Each number is 128 + 24 x the weight over its row's rms, rounded and kept within 0 to 255. Layers, rows and columns count from 0. The size above them is the row's rms in percent of the matrix's.

# layer 8 attention value, 512x256, rms 0.235, rows 54-63, columns 0-127
size [ 85  94  94  83  94  89  93  88  92  89]
[[ 73  81 154 150 130 141 103 119 107 121 135 168 169 106 137 157 136 127 138  84 116 129 148 112 134 135 122 165 126 141  94  60 122 133 135  99 124  99 133 137 134 116 143 102 102  83 112  80 124 132  89 123 130 117 165 132 129 153 131 148  75 152 145 133 127 176 134 130  92 123 160 113 127 124  77  95 147  99 166 116 143 133 113 138 140 177 141 152 161 140 147 119 166 107 136 108 159 155  92 106 104 120 111 133  97 119 152 131 144 172 158 117 152 164 115  96 132 152 110 153  97 127 141 148 166 148 126  85]
 [154 125 116 156 107 113 130 108 136 113 150 142 111 110 130 106 138  93 152 167 107  86 144 146 130 156 117 112  85 169  83 117 156 144 119 141 146 139 140 141 119  75 164  94 164 139 116 134 142 187 114 160 149 107 105 116  72 125 102  94  89 172  90 115 143 118 138 133  99 123 147  69 105 105  89 158 113 109 109 134 133 111 117 125  99 146 117 100 133 120 163 195 113 117 147  99 114  90 114 142 123  98 153 123 115 138 143  93 144 152 122 148 147 167 163 122  86 129 117 131 103 114 104 103  74 140 157  84]
 [124 149 107 112 169 125 111 125 121 157 106 147 121 141 126 136 111 109 138 112 157 137 120  95  98 135 134 151 144  99 120 156 177 112 137 118 121 111 109  92 135  93 148 118 133 122 141 115  95 102 113 111 186 149 164 147 113  74 139 129 133 162 139 130 127 169 121 117 129 126 109 102 150 154  93 106 145 107 123 160 104 111 114 121 131 108  99 160  90 101 104 107 134 124  73 121 145 146 148 121 132 141 103 134 158 132 146 120 177 131 141 125  80  97 111 126 131 151 127 132 117  91 132  93  92 145 106 149]
 [107 159 144 137 133 133 135 128  85 146 114 101 114  83  92 128 146 108 142 124 102  67  88 117 103 170  99 139 168 108  82 113 115 132 149  91  85 133 123 113 107 148 168 138 158  96 104 165 126 163 102 118 113 122 139 146 124 160 159 142 126 104 130 117 107 153  96 108 113  90 119 144  88 102 152 161 128 127 125 148 128  83  98 129 142 134 136 152 143 124 177  83 138 147 102 104 115 139 155 137 155 124 133 111 165 169 122 137  81 112 116 135 172 152 170 146  84 140 118  97 148 221 152 118 116 141 133 123]
 [150 125 181 131 120 152 141  93 103 122 124  94 104 194  99 116 106 151 122 139 155 128 156 118  94 121 118 116 141 113 123 117 114 138  97 107 105 100 121  98 124 165 163 119 125  92 130 140 144 147 108 164 137 107 121 157 110 135 121 157 141 145 158  99 179 129  88 102 159 146 186 128  98 106 113 126 143 125 107 132 122 100 190 120 130 108 198 129 139 129 100 161  93 105 142 158  91 137 122 136 118 162 147 135 135 110 167 125 154 141 152 130 110 181 111 101 109  99 119 120  96 150 136 125 118 109 176 130]
 [139 158  98 172 129 145 133  81 172  88 120 141 148 148 185 145 101 170  90 118 167 148 113 121 104  79 128 136  95 133 113 167 152 132 131 118 113 142 112 154 120  68 115 182 136 144  97  62 124 174 161 101 154 133 111 125 129 124  87 145 122 148 117 125 107  96 123 140 128 159 120 116 123 143  95 162 104 119 139 128 127 143 105 113 159 112 123 153 152 109 159 129 102 147 113 106 133 107 101 144 140 137 109 128 146 139 169 142 122 120 118 138 102  94 143 107 100 131 116 159 178 165 106 114 100 110 125  87]
 [ 90 121 136 127 122 120 138 133 130 131 135 145 142 142 116 115  46 105 137 119 160 137 125 133 137 117 142 100 106 118 148 114 130 113 128 120 148 134 144 140 134 104 136  73 155 174 119 114 122 134 104 146 115 115 118  87 139 126 119 132 123 150 117 130 116 138 129  86 151 133 155 159 167 141 128 118 155 156  91 153 120 160  91 124 127 115 125 158 119  73 110 177  93 127 129 127 151  99 114 140  72 137  96 143 136  99 122 170 156 119 151 147  85  98 148 136 108 174  80 145 123 150 103 136  63 121 143 157]
 [138 125 145 143 164 115 137 115 127 117  60 127 133 123 122 143 111 126 166 131 136 133 137 162 127 145  83  99  97 169 131 144 130  71 139 106 153 125 117 172 154 132  87 166 111 138 189 110 126 171 163 137 103  82 140 114 139 124 110 109 106 162 117 109 144 147 154 170 124 118 127 118  81  93 124  55 136 135 116 132 108 146 127  92 144 109 120 128 137 108  99 114 127 115  98 180 108  93 144 122 159 125 149  91  72 106 154 148 134 141 130 126 135 111  97 144 148 138 130 164 134 157 133 115 108 105 123 144]
 [127  99 134 105 106  96 111 130 151 126 117  84 172 125 121 137 118 144 144 136 124 112  86 104 194 140 132 119 117 121 174 150 140 142 118 133 125  64  93 121 144 182 142 136 155  93 115 121 143 136 128  79 158 148 131  89 195 106 171 132 153 109 144 144 155 141 143 120  97 145 135 147  98  99 165 145 122 114 130 119 129 127 118  94 133 109 105 136 165 137 114  89  63 152  97 130 134 120 126 102 150 137  93 111  64 111 128  98 136  85 123 149 115 139 149 124 132 136 146 153 156 158 146 162 156  94 109 139]
 [139 113 119 135 171 126 165  96 121 102 116 139 155 100 108 128 125 136 104  97  80 172 104 128 140 143 154 147 133 153 112 112 103 125 107 106 122 172 116 115  99 123 114 108 124 101 146 126 158 123  99 165 140 125 110 144 139 151 140 115 108 158  92 131 141 159 167 110 163 124 133 130 184 150  96 125 151 127 171  97 122 147 159 131 121 138 164 111 153 127 168 133  94 123 125 162 108 126  99 138 152 157  68 158 133 126 107 142 166 126 116 103 143 153 142 179 164 170 164 131 113 145 122 131 145 148 152 141]]
# layer 8 attention output (transposed), 512x256, rms 0.258, rows 54-63, columns 0-127
size [ 98 125 130 110 126 112 120 104 112 105]
[[148 129 133 108 117 141 169 134 136 116 141 167 113 127 158 170 119 155 116 116 111 130 142 113 131 111 129 175 152 151 122 140 138 122 104 124 139 100 187 136 130 132 110 103 116 151 138 121  97 120 173 127  85 168 163 132 145 153 168 137 128 143 169  99 151 142 102 153  91 139 137 126  74  83 146 124 130 123 104 145 176 135 129 108 113 135  83 157 146  99 153 113 135 133  99 160 171 117 130  97 147 126 128 140 126 109 150 149  95 117  90  70 107 126  97 160 111 109 152 123 106 121 156 179 106  96 145 147]
 [118 141 120 121 139 116 126 128 127 116 121 123 149 123 168 125  97 121 145 147 136 109 147 109 166 151  92 128 110 133 166 131 130 143  81 149 101  85 112  64 161 143 131 147 152 116 102 121 135 134 150 174 103 136 161 137 122 138 148 120  87 124 108 135  88 157 131 130 163 143 116 123 118 118 143 179 169 131 107 114  75 128 132 159 111  95 104 140 118  85 117 145  94  92 154 121 127 107 164 170 107 112 137 123 158 123 129 135 129 164 144 131  99 109 165 158 101 133 120 125 194 137 160 123 155 124 114 132]
 [135 120 122 137 113 131 139 140 132 131 133 128 154 161  84 136  91 116 108 146 122 165 128 107 146  77  91 158  80 152 160 145 104 134 111 127 127 102 105 146 101 116 126 121 112 175 128 132 135 149 125 125  94 106  70 156 138 127 148 136 130 116 102 112 195 120 142 153 127 132 111 186 152 133 154 101 112 122 125 146 108 125 160 125 140 126 116  81 148 111 164 129 118 137 144 152 100 126  86 133 166  94 104 139 131 116 113 146 107 116 116 162 179 110 123 132 101 124 142 132 151  80 147 200 153  81 116 123]
 [123 128 107 153 123 119 144 110 135 132 125 143 128 132 148 113  54 123 112 119  85 142 161 150 167 124 141 161 145 127 134 137 108 100 132  91 131 117 140 124 172 185 127 172 107 173 195 145 122 140 122 136 138 111 132 131 136 161 117 141 146  98  97  86 145 171 124  96 178 139 120 139 177 140 155 137 123 118 129 150 111 133  98 146 128 110 116 143 144 101 116 148 127 161  80 133 173 108 159 167 132 145 169 146 173 107 140 134 126 108 115 136 103 122 131 115 135 157  93 153 122 134  84  93 171 110 136 104]
 [136 128 126 115 126 115 128 126 144 133 133 134 140 120 158 136 167 147  87 129 125 151 107 144 162 109 121 134 117 121  94 136 156 120 131  95 136  88 142 122  76 157 133 176 116 140  99 173 100 150 132 142 102 129  82 100 101  91  98  97  94 119 121 106 114 118 145 131 131  80 179 108 141 146 145 154 125 133  95 106  79 113 141  88 119 175 105 145  77  78 101 126  90  87 175 122 138 133  99 143  88 108 141 148 147 128  87 116 124  90 117 100 122 159 118 112  93 162 178 117 142 144 144 156 135 118 140 110]
 [110 138 107 150 126 139 128 100 113 140 108 139 128 148 115 153 124 168 112 127 159  94 139 104 165  97 146 120 136 109 115  74 168 161 121 145 109 131  96 124 114 150 127 109 117 142 151 169 192 145 157 165 107  87 132 108 151 116 134 134 156 150  95 181 129 109 116 130 128  82 149 135  88  97 107 100 148 111 143 125 163  95 119 100 150 102 129 138  95 176 130 150 124 126 166  91 126 120  68 108 165  98 134 109 142 115 133 164 120 136 160  97 144 118  92 118  82 155 122 146 112 116 158 157  91 142 106 104]
 [131 110 132 131 117 141 155 133 142 137 162 143  96 141 145 135 126 121 134  94 162 121 125 136 116 118 112 120  90 148  84  52 145 133 134 159  99 159 148 114 105 114 155 123 175  90 121 122 104  95 182 130 121 145 133 136 168 131  97 136 105 113 105 117 112 143 167 106 129 134 167 119 138 112 135 110 161 105 139 127 164 100 151 123  97 138 135 125 109 127 112 144 130 147 144  89  68 102 133 153 122 106 127 150 140 124  98 110  99 143 153  83 166  88 177 150 177  98 157  55 130 159 116 109 126 128 112 147]
 [120 124 144 127 134 135 129 127 118 129 116 116 149 102 173 172  90 140 135 166 151 131 163 141 101 147 165 154 103 139 152 101 100 144 128 152 182  52 131 117 151 105 124 124 133 141 141 125 109  87 128 124 140 160 163 143  91 157 160 139 140  94  62 132 106 140 128  80 105 140 136 169 160 114 150 142 144  95 130 134 105 156 177 115 102 104 123 104  70 145 133 133 133 149 126 159 137 126 148 108 128 140 136 145 156 129 164 119 116 181 104 119 152  97 143 140 134 139 124 171 156 111 173  84 132 117 106 132]
 [139 133 140 108 123 118  85 119 115 138 122 135 140 123 188 104 135 160 102 109 128 144 116 133 102 170 145 143 126 167 144 101 109 147 109 118 114 129 159 153 127 135 130  66 116  85 113 125 170 135 118 106 126 114 133  95 111 134  88 122 146 117 133 170 145 146 110 104 122 126 135 157 172 118 153 156 134 104 175 134 113 111 157 177 119 124  86 113  96 131  97 110 138 108 106 135 142 133 117 151 106  69 122 125 100  86  97 135 155 140 122 123 120 108  99 153 134 140 131 145 127 165 111 112 111  74 179 130]
 [131 135 112 122 134 119 124 127 117 117 126 113 145 183 156 162 130 121 140  86 101 130 124 126 162 132  90  79 151 167 135 151 139 122 115 152 162 104 119 134 135 103 108 135 131 137 124 128  93 161 126 153 175 122 131 159 117 165 152 135 125 150 126 139 110 104 119 119 132 153 109 127 135 135 104 150 119 150  83 109 129 145  96 155 164 112 126 148 141  96 156 161  77 119  88 144 177 135 113 123 121 136 157  57 135 146 108 157 163 142  95 172 101 168 112 154 138  84  95 190 164  88 135 142 125 113 142  88]]
# layer 8 attention query, 512x256, rms 0.224, rows 64-80, columns 0-127
size [ 83  79  85  96  90  93 111 100 111 105 108 106 102  97 101  96 100]
[[118 106 108  63 149  79 143 173  96  99 108 123 162  98 106 170 134 146 106 142 110 138 135 112 135 126 118 169 135 160 182  87 142 143 101 102 124 117 147 110 114 118 120 107 137 102 112 134 182  94 107 169 117 114 129 140 106 103  92 150 141 120  99 184 136 114 137 125 144 129 151 138 142 189 137 134 133 145 143 123 120 118 107 127 149 119 166 145 110 149 119  87  98 133 156 167  92 140 123 102  90 119 156 137 178 111 134 109 170 168 173 143 138 108 112 141 150 185 128 129  82 137 125 116 143 101 175 106]
 [175 137 100 157 124  71 106 100 163 151 146  95 133 122 139  87 132 154 115 118 129 117 128 148 134 143 127 150  94  93  79 139 137 115 138 131 115 116 180 135 142 132 145 137 178 128 125 100 101 105 126  83 138  90 122  97 116 124 149 146  97 136 129 138 155 105 128 106  78 102 139 159 154 131  80 158 122  79 160 146 146 129 165 117 121 115 117 136 132 123  99 185 112 113 148 108 136 166 136 135 133 121 127 137  98 133 110 157 159 104  62 131  97  95 164 116 143 116 111 140 140 140 139  90 143 148  60 108]
 [ 89  97 139 108 114 128 171 132 139 152 178 103 126 143 107 138 150 137 135 117 161 128 114 155 112 135 117 143 145 158 106 111 132  80  90 115  95 151 138 122 113 148 138 133 167 139 133 171 150 115 153 148  92 140 124 168 146 152 126 136 115 137 135 165 142 108 107 112 106 121 136 140 141 155 128 118 133 105 124 142  53 151  71 110 145 120 159 170 110 130 115 152 160 108 117 159 168 131 191  93 169 172 100  77 148 136 160 151  94 123  85  99 154 135 152 114 128 139 119 147 129 115  97 152  99 110 114  97]
 [127 146 156 154 148  92 146 135 121 140 112 187 124 151 115 115  93 122 170 120 113 132 109 164 161 148 160 113 176 168 148 112 124 140 150 138 117 153 115 115 127 106 136 132 110 124 139 117 130 141 159 140 168 125 169 142 117 100 153 128  73 133  88  95 141 123 112 123 119 154 114 178 105 116 161 116 120 163  75 131 123 120 119  84 125 157 151 146 165 154 127 120 145 124 133 153 124  78 124 103 125  91 129 150 158 100 147 153 118 184 116 121 120 132 107 108 122 150  94 139 105 144 109 146 136 143  97 108]
 [140 113  96 124 162 116  83 163 149 157 150 162 149 123 134 117 119 133 111 149  84 104 122 130 125 128 124  89 124 136 135 155 115 175 168 111 132 104 170 131 139 110 153 106 140 147 117 122 145 145 115 146 131 154 118 113 102 133 139  99 145 138 157 165 166 112 170 166 116 110 109 127 122 114  90 137 145 130 106 100 170 141 182 148 133 109 104 170 104 142 132 153 113 153 160 115 131 115 143 145 147 154 130 134 100 138 161 119 103  99 158 184 142 134  86 135 171 119 139 134 143 142 128  92 108 139 106  79]
 [159 113 154 101 130 110  76 130 150 120  92 117  99 137 145 144 167 147 117 137 108 110 137  94  91 122 131 116 114 126 148 109 144 152  86 157 121 138 146 101 183 110 109 124 125 133  98 118 140  95 145 162 130 127 156 100 112 155 128 106 101 143 105 125 136  95 154 103  80 139  88 122 145 155 141  89  98 164 152 134 128 132 128 121 171 184  74 144 117 129 149 128 101 159  97 132 108  72 146 153 100 111 126  99 133 154  99 133 125 141 108 105  98 116 153 139 117 119 116 117 117 115 119  97 134  69 129 108]
 [168 157 117 153 111 168 121  79 143  85 118 130  98 134 126  94 137 115 127 143 128  75 118 111 126 143 150 105 140 100 131 148 144 135 144 139 131 116 106 133 110 127 110 134 125  99 128 103  98  95 166 142 119  99 110 166 156 124 143 148 107 144 117  96 159 121 131 184 128 119 101 138 110 139  80 124 122 133 135 120 123 110 144 132 123 119 136 157 136 144 130 157  80 106 120 104 128 121 124 153 125 123 148  71 124 156 140 136 159 151 145 153 131 135 101 140 144 147 155  95 109 129 110  86 153 154 135  80]
 [114 131 167 153 102 173 159  93 108  81 143 122 108 123  97 133 110 116 122 111 174 116 115 146 133 148 143 150 145 120  89 124 127 131 107 115 149 148  66 119 145 129 151 145 118 147 157  91 125 154 125 121  95 165 117 148 119  89 108 165 101  94  93 131 172 119 107 105 171 152 143 117 141 140 110 130 143 125 127 136 140 126  94  42 157 135 174 163 129 188 168  93 170 132 150 139 111 143 151  91 148  91 117 108 180 128 165 132 136 138 128 155  83 107 135  77 128 149 162 139 130 118  93 158 134 140 129 109]
 [135  98 107 163 100 144 102 106 178 114 107 153 171 165 143 141 104 136 150 136 126 159 113 155  92 138 126 127 111 101 148 136 122 127 130 151 111 107 119 113 120 118 149 135 162  73 107 125 111 115 141 148 127 165 150 133 136 105 113 132 170 114 114 126 168 138  99 103 155  94 160 122 128 133 106 140 125 133  93 129 133 152 143 111  93 101 142 108 130 148 155 155 171  96 148 165 128 169 124 147 101 131 125 112 108 118 156  75 145 143  96 143 106 147 117 107 133 133 119  95 105 130  96 118 127 109 146 151]
 [107 186 157 148 108 120 145  87 129 150 145 166 131 118  60 127 137 127 153 152 125 119 153 127 140 110 106 146 127 105 134 130 126 101 112 168 149 126 112 135 114 119 109  77 131 122 145 117 133 127 151 127 150 123  76 151 128 112 147  89 122 145 110 114 125  93 170 144 121 105 114 121 128 157 124 113 134 177 155 123  96 126 158 164  97 134 150 164 144 123 111 128 112 132 136 107 135 128 107 178 144 108 104 127 120 127 146 129 129 135 147 107 115 123 178 146 134 152 129 108  84 119 151 128  96 162 151 159]
 [ 72 128  90 137 129 120 132 100  83 113 145  99 134 100 151 152 145 111 134 143 144 108 125 170 111 113 192 108 144 117 129 103 101 124 127 137 158 112 107  87  98 111 136 158 128 112 130 139  71 140 138  97 107 132  93 138 154 128 139 117 171 115  96 112 133 124 147 150 124  90 115 148 129 145 102 128 122 120  90 133 129 148 178  93  58  86 108 132 128 196 129 145 108 156 147 155 144 134 113  59 148 178 107  97 157 127 138 142 140 139 137 120 114 129 128 136 133 130 174 109 138 118 129 157 120 129 129 130]
 [ 90 117 129 106 178 144 130 140  94 107 138 120 147 135 143  98 119 153 151 155  77  95 141  81  74  95 164 129 116 144 119 141  93 138 130  62 140 135 140 161 109  93 117 137 125 146  82 166 120  93 139 136 130 144 116 139 102 174 113 111 119 119 123 140 120 134 151 148 115 142 134 139 118  81 130 128 106 140 122 119 115 143 132 109 161 133 105 150 135 145 148 178 140 100 138 124  91 109 101 113 117 130 166 117 114 125 143 161 124 126  99  96 111 140 131 106 119 101 144  92 128 139 139 120 106 124 136  86]
 [ 99 127 133 141 139 175 134 140 102 160 156 158  88  90 141  94 163 116 158 144 139 128 116 159 136 123 114 107 145 118 155  88 132 107 108  85 111 156  85 133  68 119 131 115 113 111 135 120 137 122 111 109  86 143  92 164 126  83 133 122 101 165 109 129 121 102 165 115 109  90 107 134  96 100 157 107 122 151 146  97 137 122  89 113 151 171 147 169 154 141 137 150 144 125  99 106 118  63 136 164 157 133 149 132 142 149 127 126 107 155 107 128  98 113 140  99 101  99 119 114 140 153 112 120 138 106 127 200]
 [137 127  86  84 144  90 137 147 156 131 168 106 120 112 160 131 122  99 104 153  99 141 132 155 121 112 116 145 133 152 137 136 109 135 145 144 151 125  70  94 156 135 131 135 127 113 140  65 118 123 170 180 109  93 107 154 162 120 122 109 149 145 123 116 151 152 116 121 140 123 106 171 126 105  57 149 115  97 142  84 146 167 124 177 171 148 113 161 109 152 112 128 161 121 106 170 110 104 125 159 135  99 149 114 161 139 136 120 135  96 151 118 114 149  92 120  55 153  97 123 121 161 103 105 145 143 117 166]
 [111  90 166  93 118 132 136 128 145 138 126  99 136 101 138 121 156 111 152 134 125 153 135 132 141 150  97 140 144 140 133 132 156 127 140 107 123 104 151 120 144 149 116 100  77 109 116 138 122 140  94 142 140 116 133 129 126 109 143  56 184 101  77 121 138 114 118 164 145 135 144  74  90 146  90 107 128 122 129 118 131 136 117 131 130 101  98 129 127 142 165  68 127 134 135 108  77 122 151  84  97 132 135  88 158 114 121 149 193 134 152 158 117 106 166 155 104 124  96 132 141 150 112 143 144 134 129 133]
 [143 154 112  78 150  90 160 130 156 147 108 102  88 114 148 119 179  95  84 104 115 155 123 112 183 142 104 153 109  95 139 148 131 115 139 116 132 136 130  94 126 125 126 122 125 121 166 109 127 183  85 158 126 138 102 131 135 159 107 156  94 127 138 112 182 149 146 156 158 122  99  89 132 140  92 106 138  86 126 115 138 151 112 134  91 132 140 141 147 163  89 140 123 113 110 171 134 120 138 113 118 157 182 154 185 133 120 104 133 141 132 131 128  99  97 129 123 133 142 122 157 119  81 142 186 166 135  66]
 [110 174 130 126 108 113 114 110  76 175 133 130 125 191 125 119 138 144 114 108 122 109 105 147 131  94 110 144 122 118 156 105  77 137  87 135 142 121 134  87 122 145 151 216 126 198 149 124 123 149 108 175 130 142 156 140 141  90 147  95 145 127 131 148 113 139 122 105 163 133 124 123 116 111 112 117 154 120 117 158 154 141 101 150 119 125 142 115 110  78 112  72 129 114 125 125 137 129 133  87 141 108 119 150 172 115  76 146  90 141 122 158 154 120 144 116 111 142 136 104 107 110  71 153 101 137 135  97]]
# layer 8 attention key, 512x256, rms 0.223, rows 64-80, columns 0-127
size [ 73  67  93  92  94 103  96  96 106 115 113 137  95 112  98 108  95]
[[183 164 111 208 158 141 158 108 131 171 108  86 113 157 123 119 125 128 169 142 110 143 105 130 100 166 132 111 146 129 127 109 116 125 101 173 162  89 158 125  90 112 107 148 124 159 144 161 131 161 105 152 137 119 101 102 110 135 121 159 114 106 166 108 105 113 118 118 125 158  85 109 129  87  88 116  93 128 123 116 142 132  98 154 127 142 121 128 134 145 105 117 119 187 132 102 145 138 155 117  96 129 135 129 108 149 116 125 145 150 136 171 122 118 116  86 112 174 126 109  79 144 115 127 133 119 101 145]
 [103 129 204  82 139 156 141 114 100  79 129 160 119 113 132 147 126 147 124 149 137 102 146 107 122  92 122 133 100 142 114 148 137 116 135 104  95 130 164 152 134  95 146 130 139 129 120  96 120 117 135 140 120 124 131 123 165 126 159  79 156 113 103 121 122 136 117 139 119 111 128 137 113 134 136 107 113 168 153 121  94 112 137 160 130 135 146 123 120 118 125 131 153 135 144 114 133  83 126  90 137 111  96 109 136 142 153 123 102 120 116 133 155 145 139 113 150  98 135 150 133 145 120 134 108 176 142 105]
 [132 144 148 212 168 105 148 108  85  94 150 144  89 130 104 107 137 123 129 107 110 117 104  87 145 175  94 100 146 120 126 127 132 143 142 106 116 139 122 127 127 129 123 127 124  85 147 119 128 144 103 135 128 182 115 112  95  56 125 143 118 116  70 119 138 133 123 118 147 156 146 122 149  88 128 107 129  96 105 114 168 149 107 137 162 124 133 154 138 158 138  85 147 150 123 145 105 120 123 168 112 100 122 173 160 121 123 114 137 128 163 182 107 123 121 152 142 125  93 125 137 103  99 122 129  94 163 159]
 [125 116  68  99 106 182 133 138 125 113 138  82 127 119 112 137 132 101 107 135 125 140 159  85  99 105 161 150 119 115 123 122 147 135 102 120 146 126 138 136 142 147 121 107 157  76 133 155 171 140 158 141 123 139 102 146 130 180 175 163 142 141 118 106 121 139 132  89 147 100 147 132 149 103  74 170 149 114 136 151  96 153  98 133 104 134 131 139 138 147 134 132 140 108 139 115 158  95 137 110 163 161 137 119 120  74 121 133 108 143 183 161 163 130 123 157 116 134 131 116 140 166 125 149 111 113 125 129]
 [145 130 119 161 110 193 185  66 117 101 155 139 141 144 112 131 183 138 160  96 134 151 137 135 142 129 124 181 125 127 128 124  99 112  86 148 131 136 148 168 112 144 134 124 123 121 123 124 124 140 112 142 136 134 157 122 120 140  86 139 142 104 141 145  99 126 125 104 128 153 132 170 124 126 104  99  89  93 131 121 116 147 144 137 139 135 105 116 155  69  97 113 120 125 123  88 131  85  95 156  75 102 154  72 113 137  99 124 139 153 107 152 112 120 103 142 131 166 131 155 110 168 147 134 119 167 147 105]
 [162 181 104 181 156 126 164 100 114  70 128 138 138 156 116 135  98 137  95 107 128 102 115 142 125 140 105 131 115 153 129 134 109 128 129 140 169  99 122 126 129 160 121 130 139 163 151 123 129 123 131 139 141 124 110 137  82 137 154  90  94 137 139 120 103 152  98 127 145 149 145 129 134 108 131 107 143  60  99 140 115 150 122 149 106 113 111  99 136 116 114  94 123 163 115 118 141 136 100 140  81 132 110 151 131 100 126 122 169 117 108 173 139 122 131 158 148 132 137 132  95 129 120 141  81  84 128 101]
 [183 132  90 119 142 121  92 133 195 150 120 121 150  97 148 128 128 156 122 186 129 107 115  98 128 158 133 174 113 132 115 185 147 145 119 101 149  99 152 147 131  92 138  70 109 163  81 156 173 137  94 113 136 127 145  95 133 137 114 104 155 124 200 137 114 117 122 136 117  99  78 178 126 169 145 145 135 116 192 124 117 119 169 116 121 149  95 114 104 112 107 139 115 155 126  75 136 119 165 119 136 163 164 102 138  89 136 133 132 110 175 113  99 110 152 101 112 129 138 140 157 169 140 112 117 131 125  86]
 [129 130 116 141 136  63 114 151 102 187 142 142 125 124 112 137 113 155 133 127 120 133 139 146 161 138 158 152 147 121 141 152 140 155 179 162 102 131 139 111 125 103 106 102 146 129 127 126 143 145 120 114 117 124 116 101 108 140 111 143 137 131 147  89 131 121 120 115 140 110 124 131 143 119 162 136 155 120 124 127 122 158 114 148 110 132 161 131 132 160  89 143 132 192 121 139 145  76 133 113 149 135 130 119 150 136 111 161 157 144 157 159 172 159 152 115 123 112 117 143  67 136 180 157 148 142 119 127]
 [142 109 189 111 162 158 126 126 146 104 147 127 114 110 162 187 103 157 130  84 115 150 142 143 124  86 121 135 108 142 106 117 157 101 128 145 160 136 127 139 111 101 141  83 127 106 105 149 119 134 177  98 142 137 152 146 103 129 117 125 136  75 121 100 141 108 102 151 136 117 105 133  95 133 105 109 131 122 109  95 155 167 174  97  56 126  94 106 125 117 132 155 124 161 169 104 108 119 114 137 143 150  99 102 120 125 130  99 148 114 126 164  91 147 149 150 149 146 149 122 114 166 140 141 111 125  87 139]
 [132  82 186 148 142 184  98 140 117 104 159 152  97 113 133  98 120 144 152 164 129 138 159 155 152 108 102 145  95 157 123 111 131 163 126 163 104 117 143 157 116 106 106 141 105 124 128 141 103  96 103  83 131  91 170 152 139 115 124 156 120 135 116 143 124 134 145 173 121 163 140  83  84 126  97  96  83 110 164 108 113 114 148 177 160 167 120 134 138 118 134 121  92 109 144 140  92 122 122 121 124 127 181 117 136 159 153  91 125  97  96 120 129 107 153 128 135 155 106 123 139 125 141 102 177 148 153  97]
 [124 109 157 139 107 120  97 156 132 170 150 173  78 151 139 133 151 122 130 125 146 109 114 124 123 105 110 132 114 124 119 130  96 174  81 149  98  98 163 158 130 135  70 138  88 142 118  96  99 132 113 111 137 130 154 114 120 121 147 141 117 143 139 161  94 110 112 156 110 137 132 101 115 170  91 107 124 127 143 144 172  73 121 128 123 175 124 151 138 120 156 101 116 113 108 123 124 144 145 142 156 110 103 141 109 160 166 172 174 161 114 114 107 156 146 135 112 107 141 107  99 109 106 101 150 151 153 137]
 [190  83 141 119 110 134 168 112 161 120  74 141 131 169 125 143 112 117 126 128 101 165 126 129 116 119 115 126 140 133 185 120 143 153 136 139 172 108 119  84 151  82 169 134 153 114  99 151 126 146 127 156 112 154 167 135 103 109 150 105 132 124 144 120 149 108 138 117 151 126 109 131 149 120 120 125 160 149 138 131 119 157 129 115 135 116 129 138 116 122 179 137 143 131 121 106 109  96 121 121 117 143 159 150 110 138 110 122 111 119 149 127 137  99  95 130 147 118  96 127 126 140 126 179 146 126 133 109]
 [131 114 169 136 151 178 151  91 145 113 131 138 109 146 151 107 131  93 110 124 105 164 146 131 128 154 105 156 134 136 147 168 113 175 127 116 118 157  93 130 112 111 158 129 147 153 148 155 112 159  98 176 101 143 140 112 119 105 158 131 127 126 123 129 164 111 181 129  93 153 160 138 161 148 113 112 116 153 125 116  80 125 137 127 107 175  72 149 158 147 105 127 147  91 185  88 133 112 135 119 106 135 139  82 124 148 175 133 154 130 160 119  99 106 157 100 157 128 115 112 120 183 154 148 145 110 119 145]
 [127 133 150  66 149 136 111 190 134 160 115 119 131 175 124 141 117 147 114 158 155 121 138 115 119 118 110 116 138 169 162 176 138 148 106 138 157 181 175 107 126  99 131 136 141 157  95 126 124 146 132 141 128 113 156 115 132 151 119 136 112 110 106 115 132  93 143 120 145 150  87 171 142  91 123 114  68 137 135 130 145 109 127 137 126 111 169 107  90 171 134 125  98  97 110 105 134 117 111 121 132 118 194 125 150 117  67 109 117  76 113 120 138 124 128 109 127 127 108 117 109 109 138  87  90 123 163 112]
 [129 122 143 101  98  69  98 158 163 133 140 128 190 118 125 131 103 118 132  85 145 131 138 145 130 130 112 118 139 122 131 129 147 139 140 127 124 135 128 102 160  85 124 160 128 127 126 151 178 126 123 132 146 136 108 111 115 135 173 113 174 115 157 139 153 114 128 123 138 104 109 142 103 168 114 145 158 147 143  87 115 127 132 141 122  81 115 125 127 109  58 182 115 109  95 140 133  99 138  86 141 154 154 104 141 152 151 110 108  79 109  83 107 128 120 154 168 101 130 134 103 106 111 131 119 152  86  90]
 [138 157 131  90  91  92 168 175 154 166 105 125 117 141 108  99 103 130 137 132 147 131 158 157 149 141 127 118 126 116  94 152 139 145 135 129 166 151 143 138 101 126 133 132 131 110 112 155 121 139 144 128 138 141 102 110 101 117 133 121 132  91 169 126 155 137 148 145 128 127  92 126 142 122 122 104 133 132 118  94 123 179  98 146 118  93  74 148  89 169 148 221 143 129 127 112 140 120 129 140 171 137 147 113  91 131  76 119 131  84 120 122 113 139 110 136  83 112 130 113 143 124 128 163  96 171 127 136]
 [151 155 156 129 146 140 172  82 154 133 137 149 145 176  82 136 107 117 130 109 135 146 124 111 145 139 132 162 126 149 114 179 103 119 146 125  93 111 159 116 117 124 117 137  76 148  93 123 158 114 118 117 125 133 136 140 133 133 153 155 137 130  99 105 105 115 153 166 167 118 137 197 110 118 125 160 202 138 106 179 119 129 163 151 105 124 101 106  93 120 147 120  98 116 145 135 155 119 110 145 120 145 140 123 101 117 154  83 153 133 105 161 144 107  88 112  88 126 118 114 130 152 111 124 120 112 123 102]]